Weights of a small transformer language model.
Architecture: LayerNorm before each block, biases, tied embeddings.
Training: a variant of Adam for these matrices, 4630 steps.
Each number is 500 + 25 x the weight over its row's rms, rounded and kept within 0 to 999. Layers, rows and columns count from 0. Numbers have three digits each. The size before them is the row's rms in percent of the matrix's.

# up: layer 17 MLP up, 512x128, rms 0.0425, rows 260-312, columns 0-127
# down: layer 17 MLP down (transposed), 512x128, rms 0.0396, rows 260-311, columns 0-127
up260 005:494543520462488501472520459473492506529476549506490465503483506502499481538510432482486513480471541528500485469503500528504550461485493502550477512476517516491486460467501539523511481475511481542500449542490505506500485465494473460531527447486517485458498522520475500520466505509467484494447504488518516522493501515491478497473505534517494495469497483495470480475521527439479461507493
down260 004:503513495493465467550537533527448507461500508491478503462472480461504485501486517535524530446520515511499504543479470550503539532516519519481525467490497519489523528491515517495516517480500482457454536523519514518531496492501512507525514485558461483480501503513505547497489530526482511504502481514497500512523514511473554516557507483540456480517500520522497484492538474555524496491467
up261 006:522524544489519512488506491485523469610515548534493515511503503529509487504526499490506512495486492496498518496524487511486512471508558501498517509522539485541484485460533479509537541484476543517526483523568506499497501489533477512530475521522512525507518535526502508540521530480520516512470472512512490523478555542475490517517509536472551509514533515487521496496527497480512498478482
down261 005:484576488482520476527493511527468499448505477491504491484492517498504501496485551493492512454536521509488528517493427537492504505515525583495518513498440488503524513556504512463520495474538461491543529542504494480465485501494540514498550454491527513487527481515508508494500465516492488471508496516487504466516502524509515488542506539516493493498478518512479547488499494482495501514485
up262 006:463531473494499523526446500491497489577514440508516515507507466453499499512445508475489503500486502495525515493548513470486489486498492448480479495529531461504507502544513516474477557465508487509479501534535470498530516488480519519507518524482515512490491482484471470492485473505500495510482512441511499467483522514518475454486509510503491499509495502480553471440489460486542487510460
down262 006:535501486478520476495520514525484506459510497468488512487503535551486527495534471468453458474508522492459482473487511514527502505525496544473478531487519521523489524509503469540506476549552518522517495499520555455466478540520515523496491494515508505474533536456489488488499500498490487499500480513463502512554487507465503506493523516506474435487528489526542519491512542503447501544504
up263 006:482543452527467491508486475536525499529482446494502525485522467497509527503481509499479522524464498493508500478487528455479501506504501485512484535489483496535489544559526479483468531500502515483452511535483474479557500493481481516464470484493489482503513490463503483480466442503504502502509544464520485482485489473475500491479534527505483458484525506504533451453469511540561524493506
down263 005:506503472513535489519511537523548492512534505527504474515501526525481531508528452480495479542483507530453475460489519501500530516501480501428513505467485488491495503489509500527516516527519501547487501488497524523457498547500511489514506512512523518507526537482486452454483502527490482476503534500490493502504502473475511495498430508510498425493534464470557494498534555474483494518516
up264 200:493484496512529500468493479486494531488492472503482507458528488522500527499495503474514528490489542500482461545456499492488520499474453507475488466482503486509489510515502545494565465479472503483536483540520561493475533514504531505500482493497514549553494540508472477478539532465524474484488475475520489490466503549531511533520494512569488451485499466519512499516487510521475511536497
down264 209:529499519549535491529492515509498448508501491488513498518497494495527466476560541526509527497492482520445499479501536535462474469462490538517489536507449493550495476451501511475505455525501527482507516527504491508531523508484479503516493518500446524470560492534503524510514486524489526460483510452473482500522504490493518509520482490499483482493530465523483530488532486517481445468524
up265 199:502498454477494516483506483523478541496491495560470507470514452491488514514480532532501486480509551505525512491464515516468526500522490490505517507463450475491519531492484520547514508484493538472486475509477461496492530519516514543528506466496530526508492494460498468527440473486532499511528482490555474543507535526519477510523472489512501469469449456502529484476520506526534469490507
down265 197:529511493473550503485529509485482501456471538469498495516468520469497509502524524470495494555471520493519540496509471524513489488558481460508480523512483469505531500509499449546476483510537480507516480511470492577516500500467497494466519487510476418492488518500488497475505507527486492494497502491555503470467495450485460488501497507484470530517489511510531552539500494495523496517523
up266 006:536501523519499553502507526533543533531545533525504505530544498504564514501493525532525540498495533481518514543498508535520504477511482505490531530520525521553511519508520531513489521530505473512503538498511508464516520502517535514518509499511480515516518528502540502535548516483556512503512478507524544499525499513508482520520515516510535503537526515541542526495500515517546536516553
down266 005:500500449518563497540482500495466514436515443490504478513486487479461519512523487486512504475489482499495527492457536513477525518489509466463450507526436512547476505524507471502510481461489479490516440516499458475503471476479518489542486496499516512502491482489512494511470496527475474470469500504428483477515477501539537509506486508479489451503489495510513488491512511484516476491456
up267 005:554523528459482522483484480490525459567486500511488497534485483491440495517518472472456482485469489518514515493507462527475513451488560489486519505522525462503473506485503476479517546478483539530505462512514489531486498474504474497511479506495503506497483553492472499504489515488514524522461509523514480523449535524482490497446482538483515528469497480500500438486498481468483480493480
down267 005:480543495501499453534513499511478492500513456480475462499416477499499491497434530517486516464515514498443484515472427499477489494479512536497530499455473454493505482541510508507536485458513493506499519492493505480499472506531513483516515473471486513483541483509473511475487500508458466452505499488508489468524513476475503495524528484522457452477484496490494520491453502512479480518508
up268 004:494492489539504486493531485500486513500491528529525505491560491520477526503464551525552534532489496510525468492502505475490497483508498525565496547446505502497499524520499497456529454521547516540493508557464527482503500464491489529502558495513469470534509517516497528483462493502481528494490523524480476499515514522474490492469501528494465513470490517483463462486521534513483494497554
down268 004:496506478505473524510496514548509478468512506512485511484498518462508470496485493499507477497481509509506557505483536532506511517476483524480547471475507503456486498449509565550501499514469475495489533519505464519503542534460502499523512520488540532505561506497495461462500489553455503490516520467504511502490502527500495502513393473520507501490525501475500525499517528507477504532495
up269 005:538499491462485531500496478469518476530497511490487483524460475501447488523497467448452475487463501517503513464491509498491485452484514464471490521480501482523448482480517477515514508495478480498504489546532463506513497489507469496473455450471503491514477501474446499504467515518503467508469519461512485534467469498466494506456457519493477491479495493526501456457500487467496462553478
down269 005:507546525514505449514505527508487475501486472470486457499485517516481484518457491504517541475519489520443472524481466527469541511506539515455517477443501483526514492533505470515540523474491506503476488498525534458511468490514510526541571482489521485502544528534489483469507505511477493455518493531528488500521487528516529493551543491491493467478503467485527505503483507542496494509505
up270 005:504532523496479493530484518507539467518507446499468510517503459492533540502496495487494486510482502508528522493507508501490517542496520466503515530479482496532500521530535467529444545506476494499455547523516434470551498479471514542450503471506518505508469526481534455502508472488560495493500518491563502493479504486491521488485545501532502485463507485490527484488487507526545497491476
down270 005:512536491530562483543480524487513460498500490498523474541477511531485513506526528467496516528496517519411483484505542492473495502540508513445479513485458473498502511511518473484510515516523500536482509488498553540460499501516530500518565489479484503493502485493477477445491504511481479490487501500473499468527498463456500482518488480499477443510523492497547501490520530529505511525524
up271 005:485506470473508472532486501451494498525512442510485463494502477455513478467496464481456466488491480472509495451512523467488492512500455491480500491502504497489500454484490499509443506495489445494496513497468429454529498513502493485473489511499552498502483456509463492481493484496473464466465473471493475459514491451506506505522515516536486458495502484487503484470470480442519507485472
down271 005:517494500537481502474490483471499487506454541475492536513501518533475520503524484432487465445479482493473453501520507448556502480550498515472495508512515493488486533502504448484469548522501524487511505492519540494481529478484495525487503531535487474478453498542484502493496543461487527516494506529469528461507476509485524462474525488502506505536529528514537488504537465524492489511483
up272 210:503474483526521481496503536507507479497539508484469490495500418498465511467489519504538491524513506519540490490486517516518524501483480478513463468490535458464462443541485474516495507532512514497539488524473486504462520499517494491499495511512518519480520450462461506509519489492512530486549506509511552513521473497565474521499508505516520449446485454519516494502527482522474472516527
down272 222:479519538455498472524479474528518493472504449505528456499497468489505533538469503472523534528514499536498533477501515539466542518503490518442534495477518551487482518490546487469520497462528507487489456510519520511475454517485507484503485458481454538458521493518500488512504494506493489544526526528493528524489504523485504459483529481470484490488520469560452505495501482506518501499496
up273 006:528471529487519511475520486507507489520498556529522527503470524507457482485457551489517515481475484504494504502482470522493471445493553502481491487503510467498491489470512491460571518487495509503526454500524503520463486527536504469539456518504488527491493503495465512531484543478535509526482465508482491515492527536483471520504502506449531542513487536479504472501521454465476466527484
down273 006:503538506452507475520505491539471507522509473461485505482481488485503504474466501540490499462498491491541542529491437507506491493493517581541498499490505518528509460555475509518512457487519506507526539535488472445512474484484537521469501460480498471516525501540516505523502466504508495503493511506518523487514488537526474502514529530530501499476494511510478542486426511486478489472514
up274 006:468518446516476488534462523508501496529468424539489505494519459484504541498479513523527496511516529517510504494533502471487497553513483502513510494528507531514520488575499515487434521491510490514473513521491503502560517533470514517491542500484515507468496485482536479469518464484511508491511519469506498445508503508530499472509542498541497494506503490498534484491471495523542506450461
down274 005:515467480506505509488499492499510505458487543499486510507499517521494536482577479470480448481469524492484461446498544457523488509521462522502489531524503488497479514479503482481456532556523502496507505460483518480473522511513491479480446529506487504489462514483475490528487558501491479506484504507490487476521512478433481496436464475490483477503532495513513497504543513517468483538498
up275 005:519542517491487490515508479498511490554501523533475481533514483483516481509503447467486503482479552511526513461537498469502508493525479480550505530469496523496467474481505539557445485490500481540490493532504491510535460478494454483510525456499535492475476515522481505468471488506501469510447509468551492493506500479478483506498516536547488470491504464499494484466486542448505486503486
down275 005:503534488535485477514520523488474474496506508499474525506488502475486486504513511503470538452510490526445500527480535505493511505537531523446523497491495536497517538495520505495521531494495459484495514549520555532515524478497517523544523512541493508468467512545502497505490526513471500491511461501484492493522488490494533485522471485559469485543564507534519529487543510568497501535479
up276 193:486489530498482501493492546508458506475460491529509478523477470494487522506479482481509560528479474508541526515533488458477524517455472514512473461467548504471488516520488438509523511515485535473519539533487480496552523487489520529512479458476463490467527497485481530529493500491503532518453513523537522518484516508502531509480467506493491483505454521472546535484475516504502524474478
down276 197:530501510513532525478530484505503567505481482509541481508471520461484491492515485495494487524483504496493521519492496546473523538490498512507514506476510499526505470516500458475511506497497511530457509503511471478491516515475456532515529527484518516461517479484510547533454545519533515527487531484522433497490472417514457453502436509509480479498463475457516496505505495490502514511524
up277 006:503493462476476466476446490458487494522468439468496515471480464438468498512465494484510478483457520488479486481518495496490489501486492476458475478489494503489476458477514487498485524481491504456475469492502465468508509529483529470473482498473487491465478462478480461508485475502506503461494499421484498461467491494498494490487517484504495478481457486482507437480485478483498453472470
down277 005:481506495459516499524504515477519504428476527484473511502490488536494516467545464477490455470499488488517457491470466492529517502516484494539478519520521494525495478493500447457495496521520515478495524467496539452493474497506509517464435466456478479514503513487475532519490529488472476523491500549491494472504493495437468507468500489458512450483509483470501482505520500497476480546483
up278 004:508492486480494533476494466517540502494507509501492513521502483514494461496476474492462484477443543526509503483481519477498499436501501500499487530501516484526471500519501517509479491442518508519477479547492492512535473466509449453495472437456488472489497503446464525486465528498515471511444497514517490523502449514461463498467474520508497485516502476497520476482465478439489484517493
down278 005:500536475488473433528523525516442488536501475480481430483476515473481481496482444513463526467489470487455504530484496518482546492496496530442500474463504509499510517502504459485514520472491507497494491477481507480517471516516529494549525503530486497500519514544513486467494499513492478448512506514516482498515488475510542510527514499532463463479543481525539493478492495547489478483508
up279 005:505499499483515483519454531445463495481513463509507491519505461459481514524460489471529494497520527523516492506515474530521480519510449469499472488496515502493484431536494534488460509490482456524497507523508493515535496527493532535501539459484521514478464477489504460499520521480506459512484492465524493442500503519531476445477510483517506536495457510504488474469486494479523455513454
down279 005:512499516494476510486520496490470502389474532453505505481501521494495497496500493469490473434482522498498444515497555475541498497552513526521473496511522513519503503496477462486462480507505514471483482502529516469493527466513510508504499498505467498490457520490469517547492555481479502533458482549487512471515508509476494517482497485493461489460517499520506510484531466539479482518495
up280 005:513514540502500537504511510503519518558508517507475488537477499502475542509534498478529483505518508515515522528499506517509500510536541511515535529488464528537522555521535508548496529523504531473542548502509502543500533525492504517491485518540532491529488531509570519513504522550530495508510527534517527515483507514515543544521508500511544540517517515520499530512512494546525523535491
down280 004:489488513550515483489479464459519462428466447517502483522456482507491472500469527536545538502508488511444469500491500451487510511495492472461492470494457486512485499534521445485519491498477524511491507483479540506526480483484497510511538458503474513515445499530479483499509522482465498467506534485555486478520503444502509508498508490480478527499500518456471506526487510511503511482504
up281 200:483507479515449525490491482509526527499513496465523465516495506503513510481506510521465467540505499527533471464486504527541512506479513503516517462534536501510536524468493494464441456501456529455440481527504484492492517479495530511507485527454530504517509515498525495487483509501529534496487488490539480517502562512502486485477554485482474494510456506500503510510512456516438542499454
down281 188:491460507514454478523497504444511514533479536502474524487535514468490454504501492508548515516469487519497527475483507496520452482526459456493538490445498525493520492462528503509475516551492503519540496510517520528514484551495501529507497475492495480483515481472478489511516518556530475492491491480490424499522506460532486488533523545494523512491507478463534485508502481520539491478478
up282 196:498446503456501527482510488490497493519445504512484488465459481515484534438504516511492492511498517492473479508529515475558478487534519517482539498512480500515461482494470444505526503500490480490492514462485531463490503491461518527497540497489490532492478535507496510503511479504523509510511521531517498522581512453555522478510478443485518484529454501513499518525534486501480473542492
down282 205:483527528504500526496479484492498496435534471518511530512541481534518527548472481514463509499483497533483475501508543524526485497535543490512509468480520511505532530532481490466494505492481410482496477529547464515493482519544475488484491543449470490451502491531461516479475498496507491529494478505538487489483441548501503485502504498490472490525497487533492487505536510503488493501495
up283 200:523460458506467463521485493486515514492516535507540509507517468495514513541530524499516479479540490532522518487458456528485498465505527469494467482476533507429486519528510493488470514506536443442528508478531520522492463553485477522524448495490517549512504527487498514510464524541504518515493484500524519507469519499537509471483479495523482481491464524519494514504523482477489519499467
down283 215:513483488506464483497442462498493520490558459530522485486506469482467506509480535534511512524498523524483522461478496469472527486482472560497522484544536514498512454504492528461481500491520507545508516494539502490496493449522504504475486525498467478505516514490565520465485487530513535527507553483470538512511493514518514480526516482497500446483505507516500492503526480438483485471483
up284 006:519512536446513491488495496445499444541502495486471498516489510492447469479513460446484453491481474523490502477498458508474490494511563488498524500486482476496472510494496463504485530468459527495516486502533473525482482498505482518490482490506505496505452530518463498495496509485505495500462480544502473522460544514452520494489473511483543500458492478487471487491542500471466465471454
down284 006:469556507523487479506484499490487457472470466494489482484456484485503476490456543482478527464532507468441496512503433481480481467482525515510528483475478466447521472513516485438511479488503500493500539496494525487468496494511502497509548466460482515495522477501490492445530487489478467472518499489529507461499498471480515482538503494521469509469476509484480527492456459510510494498527
up285 006:541506483525462486509457510505496502450476482486468520507493450479504542518507521510520512531495554519509517498533517462517503549505459493531495481483507512491479489541506492524474501536483498507467501575501494510500519508463501504466558474467501509467472517487515464494512478505529516498505537428536514497508497480478517487478526483545467507477475478507500465481500539541505468505465
down285 005:494511517489508527522484539495543504485497539504484489536518523503480518519563497517470491512497532508449486475470552533466501519526488509496490528488496515499505526462503514498527522505519463498485519473515565521483526515530465503495471502469537500499528547479472517479477522527457462501537497534502475492501493523466477515509471468498497463525554462503502492515565545518506481539505
up286 005:503511511503514449539507500470488450509493502501500516491482556496459490482456474475487473488496480491468502466526490484491482488507531497529482508481501477444472461436486484469479510515457508517507467495525444511509465502534513497494515496495520502510481479518466504462462509489508448508501464522501450517505534506449499471508505498484522465449482503464491457498471485455484455490477
down286 005:493548491460448516467523469485468466567484536486482511504514488499529471466474524469481495477493469499511494527507444468492464441500523543502509497492545480449529442493478510493493475510512484465462512521489494475488514467499486518490536489464507471487506485518497483501521461465511476525468499492492532452477493509483493465537485498525486503487480474524474520489477479535476503489491
up287 004:532501524548523501478536470528536513467519517485519536525519544524535464502477547553478525511478534492498505525510548489538509454506468530529492502519543477491443514508495507469531510520499507539478498531537538500500510477519490474523554516490476507500521505509492515508518490499497513501489495499475528528505473508442476503461496505481477475511473514489499492510491526491482509533581
down287 004:489526476448495489520516533556493510508541496516480484516473512484503479513498480518471481502493469493538548517506478560474520490460484490491508490479496540488512496480497519518540492434506475492482497520489459512493498517499462512518487530509545503509556503452513496474498459526486476502520484493491506500472503538539535539568472526512482488502515461544520469483523538470525484497478
up288 005:504448501539500467495500529488502506484475517545509464478490508510455505481503528538501515477516496496519462477494483480475467479480484506507497520481489526477522461426501464460515435475500495530520462505462482501491472506503471452528449503468488473495502466491501534444462532480517504474478476520496475497529485497501467545504483490474452533502508506500467489504483489469469492471521
down288 006:506517522492435540472476489483511506549468501494445517507509523471504459489504508550507491485464476521541526534478523482520507489493477547549520501493525473507465491498491547530479540506482457481512525550483465471514504459457520497530494512487489487515500482579516462522499513506497517521482496510493537480481492515540475488486486489505536548507519496486455510510500487520483491506489
up289 005:543480535457491516493510524494504493499524545526478473525487503533481479475535502499470467493479509508501487511451482535495494490486523509493548486525496514495512481532470442495503523491483526552494459535529501513474495536520494467535480497481499509483471517513474506511541516486513528508425470548492494515505526516493510520470437525489518513529492502495517507462567500470492478452487
down289 005:518525532517489520489501529499525516520503450510492485490499513481487531516466512546469524441517521462489506515513456533519525486475495548564532513500472493499510495538524498474512476483494495503520540510491490474487481492517505478508503518496473528523560488538527501465525500508488506476525514521490536457517525505558529492537562481505497519473539525528472489509474470507548482507542
up290 194:484473454455510506476506542511504496490492498529521500489522496489522507512473472491508465541500506483519504565484512480507501491510535548476527457502477558528518512482493490528521503525470512513498490495495509495501469493494533549535438485503480472547517484514486513485556511513476462503506501475533491540470483457458512513495483495521459477524509524483497500551482469516456497529443
down290 184:510493531495478497495493490567499504475538494528472490512530527509476477515534519417568509496484520490493477465525519530482515533499493506509517484465510480505488487497509483479505504505523516497517511482517460480522512499527528491498518482500460474475485499505486466486475509532488477493507526466479520466499485481573480459537531481447480467475529493523494494465501498537483563518544
up291 197:528475493509495501580504479487490532500474483494495499478493493540512510515493549500483493509506527492502525510483502536428524478498450518552501471541482464460489457518473496539489530501449513560489473493499507544506480450487490523501508479500471568475490501505495483515515476477492464501501525498513474534458502496512508479532454507476499488469489520522496502492482504552497486487511
down291 206:496437491504522497484512524515494501485547494434511462513481452489557503489484486515540468456491507502494522523566493510533510519533497454474514500476515491478501534522491483546543478484517510513513490482496512503453505509492506439528514486534478519525536483516490488486482492509477520445495471504512505467530489521493505480478521539471473518471480512489481493494472488518551524545504
up292 005:547485551488504541537519519484513516463517521515457489550474517518509504493534470480445474481522492510497542523477521505519502531507510519496515497515497509483489511525487512540484518521476481516501531497519486551500494553508529519504506454485546518502500516488509533523541546526550466520517518531548512542540479482506522526516491497522525539512510524540484537532508496483506512535470
down292 005:530501541526497492488509486484479476618489494512531503502486508510486518534494514537501557508497512512463481537523537476476502470508499524515476522503495521527517490531498482496503516475490522530480502465516524503537503486522489507499551511505483463500453535546494502516514522460507501493506492530537503506492502494519520507529573489502470518513525501512512464523481484532536508450544
up293 184:512457480521466492528460508562518455514489461508459512520462490507501494484505514488498485489497489515497496458490525537508507527537485510490516483519470524539474490517513478488506455467453519550524472506467516493460535524547532497495533457492463493467498536470490491518518532516459503479512539536526513535499505495513504504456469478528511496486481514502496482475462542514483453511533
down293 165:509480532502491512470520474494494501490492518490481516530552472489515471502498523551516477458500521472512435455464523443516508448478523491485486543521513503487538495519499506465465515491498463494513461522552475481493461511502488517519459529514461497532522487518462489527557495492529494502488505514495487482531544489493519508548518454484500504531490495527527453510531514510516506504472
up294 199:477442496542474531499500498522492478506513494555460497500446508520473517536510498548485455497552505501517502490485495522526509508506496497518479492495461453510505545523497507511477498504517519529484502477516527479465483496528513501455484540465517492519481479446503530484467511439484489497474519493501491529451535508535519502561478458491494468449488524485499519490526505494519538527490
down294 197:513487498489540518492547467486515549468497516535505553521524487489528512466499490445533522472467481481480494513507502474486490520505509522490470438502488534464504500512489486507528445493494511508502472514514520509496503456534520516491477526547454512486530529538469494487500477517491499508534505483534546469517458490476498502426464491527502529544502478476518499488531505496509475518457
up295 005:488533516465504502518471494521501465566528468511498509499472503491525497496505489476459471477495504478494531510498527484502507496500555489459511515563482490521496533467486461491484542449458499467472490503523439511511514550498544476492483525491543524481545497464496484505499510523519469507497468479509471521499517464499506494481514502527534469479536516505532492467522510483529493487435
down295 005:523513502497505482494526501465486485535488464523515448494496514539487537520488474480477497522509512496469456467523472439490471494504509542487471507486497475500523451537520458487504489517545544516481500498475519479506456483520478498455515473536497482485504504520466504516497452438492482475489508533493508470519473482453503489523542523492476452521496513531517453493472489466511510467530
up296 006:493509478450497473469466475477486464537478485484507481496492500505437483498485460485507471478469497520476478486510481523476504434476524488509482480510493469495474485472489474453514501442511534500510441509512493521465501490494487473522501509480486480476500512492478503509491496494510520495454481504463488505471517540478475482457473514456522507467485500498469462490521455460450449447500
down296 005:488539494466466488503532510547486518460511487473454495472449477484525464462480543521482502451523527501555504505490433536526502502500502532521536486473524472478501480508496504486495481507519509489482548494483526448519471508505509485538478477490476519509574481489505519540529520500462493481518500527509504489529511494471497519515516508536496472476476503505482478498435507501479496530505
up297 006:508512448512465475539487491483490482514477458503454481539480457500499499507488489482466478489486514475523503495511521425466463506486471490490468494469507511509481488496503455493445473502464485483467477518506447513534485517476470461486495479466507479489484496472514483454493473524497485485488512445508474479493446463481478482481501491521459495478515483503489452456445518486509499482484
down297 005:521525528519501526487492515485546477580502518533507497538519531510478517537535508514490530491472502534455463477488581486462504511511490495472497540462490491508506515498507505529511559528536460507482490488500545516479521503500483496512496500490538499478499512557482491519485529487459495483509509521525500478504498500498476495509494468508513492539546439514517491527531515511502497560506
up298 220:530481458452452512467505527515506494486484526519508477541489481451525483472529488506510492490505501498503520500485506465514501513479540489553455451488504442497500519503486484501517494534506510498492530513478510543514537540497495495505482486532505519487537520460458437503514533518528489503552460455518472507519544475516513508508564474505496506480485479505517497508551497531493478490476
down298 223:491511521481459470455515501494501473497480533469521450500507477503555460529474527475519486516512502486520537504484494511533466510511517483501474514486519497527433538499515495519459488513506518467516498533524534497491485537494507504528495484531514483505527464484505521556489478490475529515575487466507474523472502457550444496528486519529494505520503460491478505515506499507490529453472
up299 005:540491496509478530485473492508520524529512462496514530526494475486489499548453519524494536492443557525531510521511523488524501493494489489520467492522556484504467486559510521505475500482515508517467476560501489509514506516499520463497520480445485517452489506461466473509501524515528520532473538448526528484504472501509462484481515519527481532511493494522532444478501505485495473523496
down299 004:497527512470492461549531538538479513508521517480474472493484502498476530514529441527466489479492496492462491502454530531491538504504473521490487531469481537533496508490499495518543509496533504504491508466498519463492463531519503489488458493479485463504541547494490540504467525498440468486499488547501484529515489513477495521509507474527476438489552467494538483492511498527478471523501
up300 176:571513457471476504432493499539484485520489518483521478514506484539523506509463520487521533507487480516496501515512505472532495514492476514537517485500517493453469479510499500473500500505491486461490535486498479493532504499523491478492487469426504544472445483512505492517491523513514522512475516483527487503474507478514472512512607495449529499492494501486496500475531490512501494534453
down300 156:445490482523529507530486533477560506477530496494494534532521516480464503518504451489488473505488468465490514505468510526468513503486493490469532527520489523510489510499502512473524521501488501489452482482488491496482524520482475467575476533536546454514523511520544515437507515479485502488542459455472465498506465476518545498486499495539534463491495506520518518495503492484521492486526
up301 005:522481542497538487503540502530546509487546545518552505501517535511493479492509526496469529495525502486497496488469519538531499452507499521512502524493498511486499451451480510510560472520509478532520460516504485501461491532539501463531479482508498516522542463536459543510499525522494484528468472520466503502522514488477487539490504532476486484506495533513501524491545499471478490551536
down301 004:513516507491446514492506491474482508526493476490465506472521512477508482514432471497470486505496492472542511549486460500495526482479508509499515474478533504491510470526483520491494490441467536469462496564511464453523493467444494522518508510510517485497517496535520486489505461499510531526487481491479547496468445525572513489533512500516526509499514514506492508461463474489516495463486
up302 004:520507496506501541521501518533525489425507485502529521535506491522503507524474494493491522509483516533517510522486495545528524433488479485540494519503509475514465521513516548508504491500511474547505530538499527513513500457497499536480532425477493507491488522464530507516490518490546479532512528509551535525486481515498476464471496495500474506486496511510523502501472479503517469578537
down302 004:508515489477508433518538509525446502506518497460488435500456505481500482511477504517499520521507506515446491528463552522479528507526519494435482491468510520502502510511477491548516502470486526497455465503508498511517480466512508503551538489495497504510494528489479473487495515520519459473493487487491474504519489487501522529533520500526464440468487456524532527482495521548511484468492
up303 005:495484518494483465505548503493512509536501545551512492497496553486479503472494531478488505460496488489498479479458468514470473497517546500473516516477465524489561470453491451453542487504465475534517470476488471481477496520527506452518440509518514504514487459511488504467475530476514495511476450538475453479489496500512504530515520504476487533492507514486483483510515488475498516466472
down303 005:499484507528489523513473465467510481510464487512484489494501483481515494492454506507520493473456494480532503520496462449501484490477492535539492474515501457512500471522480515504476500520467502482491523555485451466511498460473511510466507500489481467498481469590498470538477503492523523528458515491502549448493508506516464481484506494495508530495498541483446555495449478493490497484516
up304 005:528532557489492511488501482537496482545522531470486528523503538520491513521527486484499519495474538514494521556501493531502526495496575516495506511546491496520492557524505508529490541478482578497504486506530524533469502479506522484516511527535521516501501541509530517506504548521539511546500508523526498545486533524495527505491484493497567499492507507478509512506529501540508485496474
down304 004:467520487490511456533543483498503491463505449516509451506494477510488511485471537531483534510508514490481498491474438480472477484458488497523500482491466511501526473525526481487525457479546506500500512509479486504531433497557508490498523465487494535511523490490486539502499445494499475462520518489527491451514519448458505496525510523490444483481490516499460515474468522483504503478522
up305 005:510513464506464509493509490449510503545461445506469438529512451493429494515498457518480514488482512523520488488502513492473524483491493498541499495492514529512469490531520487464462485495508511523493475536469516529530517473449454476519491477473482498483477523493504522495517475492490526480470528513501524470497470508500459499463474532516485529497527501533458471479477489483512481464552
down305 005:488528500514469491514494495528488479428508503485466500492450505466486475487486527515515498450486519507461469496477526519521541508511454488471503488441448485485469528485531512508496544462494462489473511454481522493484523507480507481551483509504487494490518518502496483465488578509446488455492506497506486486490530477486528523504456465506470476499498469489494495499526511527498478530463
up306 004:519527551492487477478488470495527468541540486466453495533505494463526496529547452467450493476484534487496507480486522511521531542480533498476492497506495512500479480495490496565446510485483516476486477504497457482496492458469502442462541479515533499505485520529506480489511531524524474469481507500529499504487482475481515497472520507531537469455500475506463490519538513513500496498465
down306 004:457517508539513471539534497478499483454463499537509462528493476515481494522506532490493552514508509480450465539490504474457518479498502459500493459509477509490531500502533489435523526446503507492466513511508545537540489485528483504501534486498483481493498467487479585467477514480479487492495504511505501470502491476461488484527520490463496482547502537477493478477530498497515513505500
up307 004:493477483536542478494499485417451479450485520525528506498505477495467471491472507469523488509534488462494483507495489468506466513523455520538485485472521490457454442465487485483502456531503533542511490511485498495515488522503473534512518489498510490495470475505479509527494501482450487499499489499498474476510493517507450474508496508506480508502462511476490445512444512465485456493534
down307 004:511515520460433550494493502524480469496518555494505518475499507464521478494489510472484482482525520497509525528543532503528493473539511537493525518510517549487519492485454538485488500495462454473517532494528491517481556467481506510461486519489513442528472521524482481483511516465479508513499505499511540516452538560508507521513489486523492529477540478532508511511509473515489475510481
up308 005:506460481544497502495496510498505513471513494544510496497471489510524480468477508482468496479514449469511492517498511485492447493522477505446509499465480482504494497459515472522473488519455476487473566475471457485542533497485481512470466461493505517488460485459542490502514490478527463471521480489528512458505466466492470519516517461498453506518533526520536507467451499495528497532506
down308 004:509488477475537493490485489471512465496462461502506489517497504476488468511531492494499487513484475517449527499501551463503506490507493494453447551484474497500487519542468470475500506486492461528499464487492496483477489457452479494479529479531495424516442508532497463436488500473514485502455514496458515481481479512562493483481505498486514511515487453478506499479504480486518491472497
up309 005:534550528518497487499491473513491451514492511471461522523511488513542496515519487475465498524478535481481521511523536451515514503507490510539484497507529486517455507487508495539470526503439525519479475555549472503491499461509462496492555480515530499486512540539497468513477480498480508518480502470543486533479527496444506485495514518516520461481485458475501469481471543522514502511482
down309 005:483552477490501484545498534509516495526528491538503476513506499501493486536496518493454514512529504496476503495491472521455505498490517504427516510464477507467541519495489503475536509463530455491475489505499514568456503503565495484496545489490509520476520485471488518469487456499485463481539488485496485486491481507471539485577466518519475469518528495525502487511534506480520485516489
up310 197:481476531501549475475455533488500483481483491515467507517536467488521491433505542492534557486524501505536525515500535553514501530476474517522475523534489490493478523473505517502502464496546515479498497526496496472467504501506520537498480461516489494442520502497505522452528550494520515524506507468471524463496487439519490468459538501505520500523484458514505513503499471497486527484489
down310 201:540529467489499494510506521440532512417544541502491469513492478496505470512498504487501541492530479527500506455474526473536499466488519496506474438533491503513510482491478508499467488530518526517514455490521473537469509504478504493524506481485446500568482508472510486459476520480498487482519495480514514507519498533524510477518504540493515481483456485521502465520514538522510544471498
up311 220:492536527458536486502471524512475498476462496460484534500513509508514468493463535557513536475462469535531518503493498557455521479503488527479483527486483485503492500506528478520518505496469512527484451492538500555460507508508516545523513500492515523442471489478508513477519500511509460519512506524534530496504505458497499469488522449575480494488497479509477494484519473534489500505493
down311 238:549551487494522504507534526476525491471558449479488484515530458491549498524511520482524501500495504521473488502503497487525495493465498520528475509522480509534496458497458527445454453538475466545489473539468532490488501527486511513509513500495477505553527498494485534465514547470521517476524489504542456493486504459503464490504502479463514498497521526468505472482517506491499522509494
up312 005:490455498498508479494494516459462524485514504525490474489461450494481526496496534495507488521488493533519459476461517482521465520483474501511485497447481531490521461549503497490500486511532452503503515556466470501531500542498476488465475469482520505509453455473487493506475497519475462476459500468476495470512460472516495522471491497511471521515470536503483487459555491489508468530456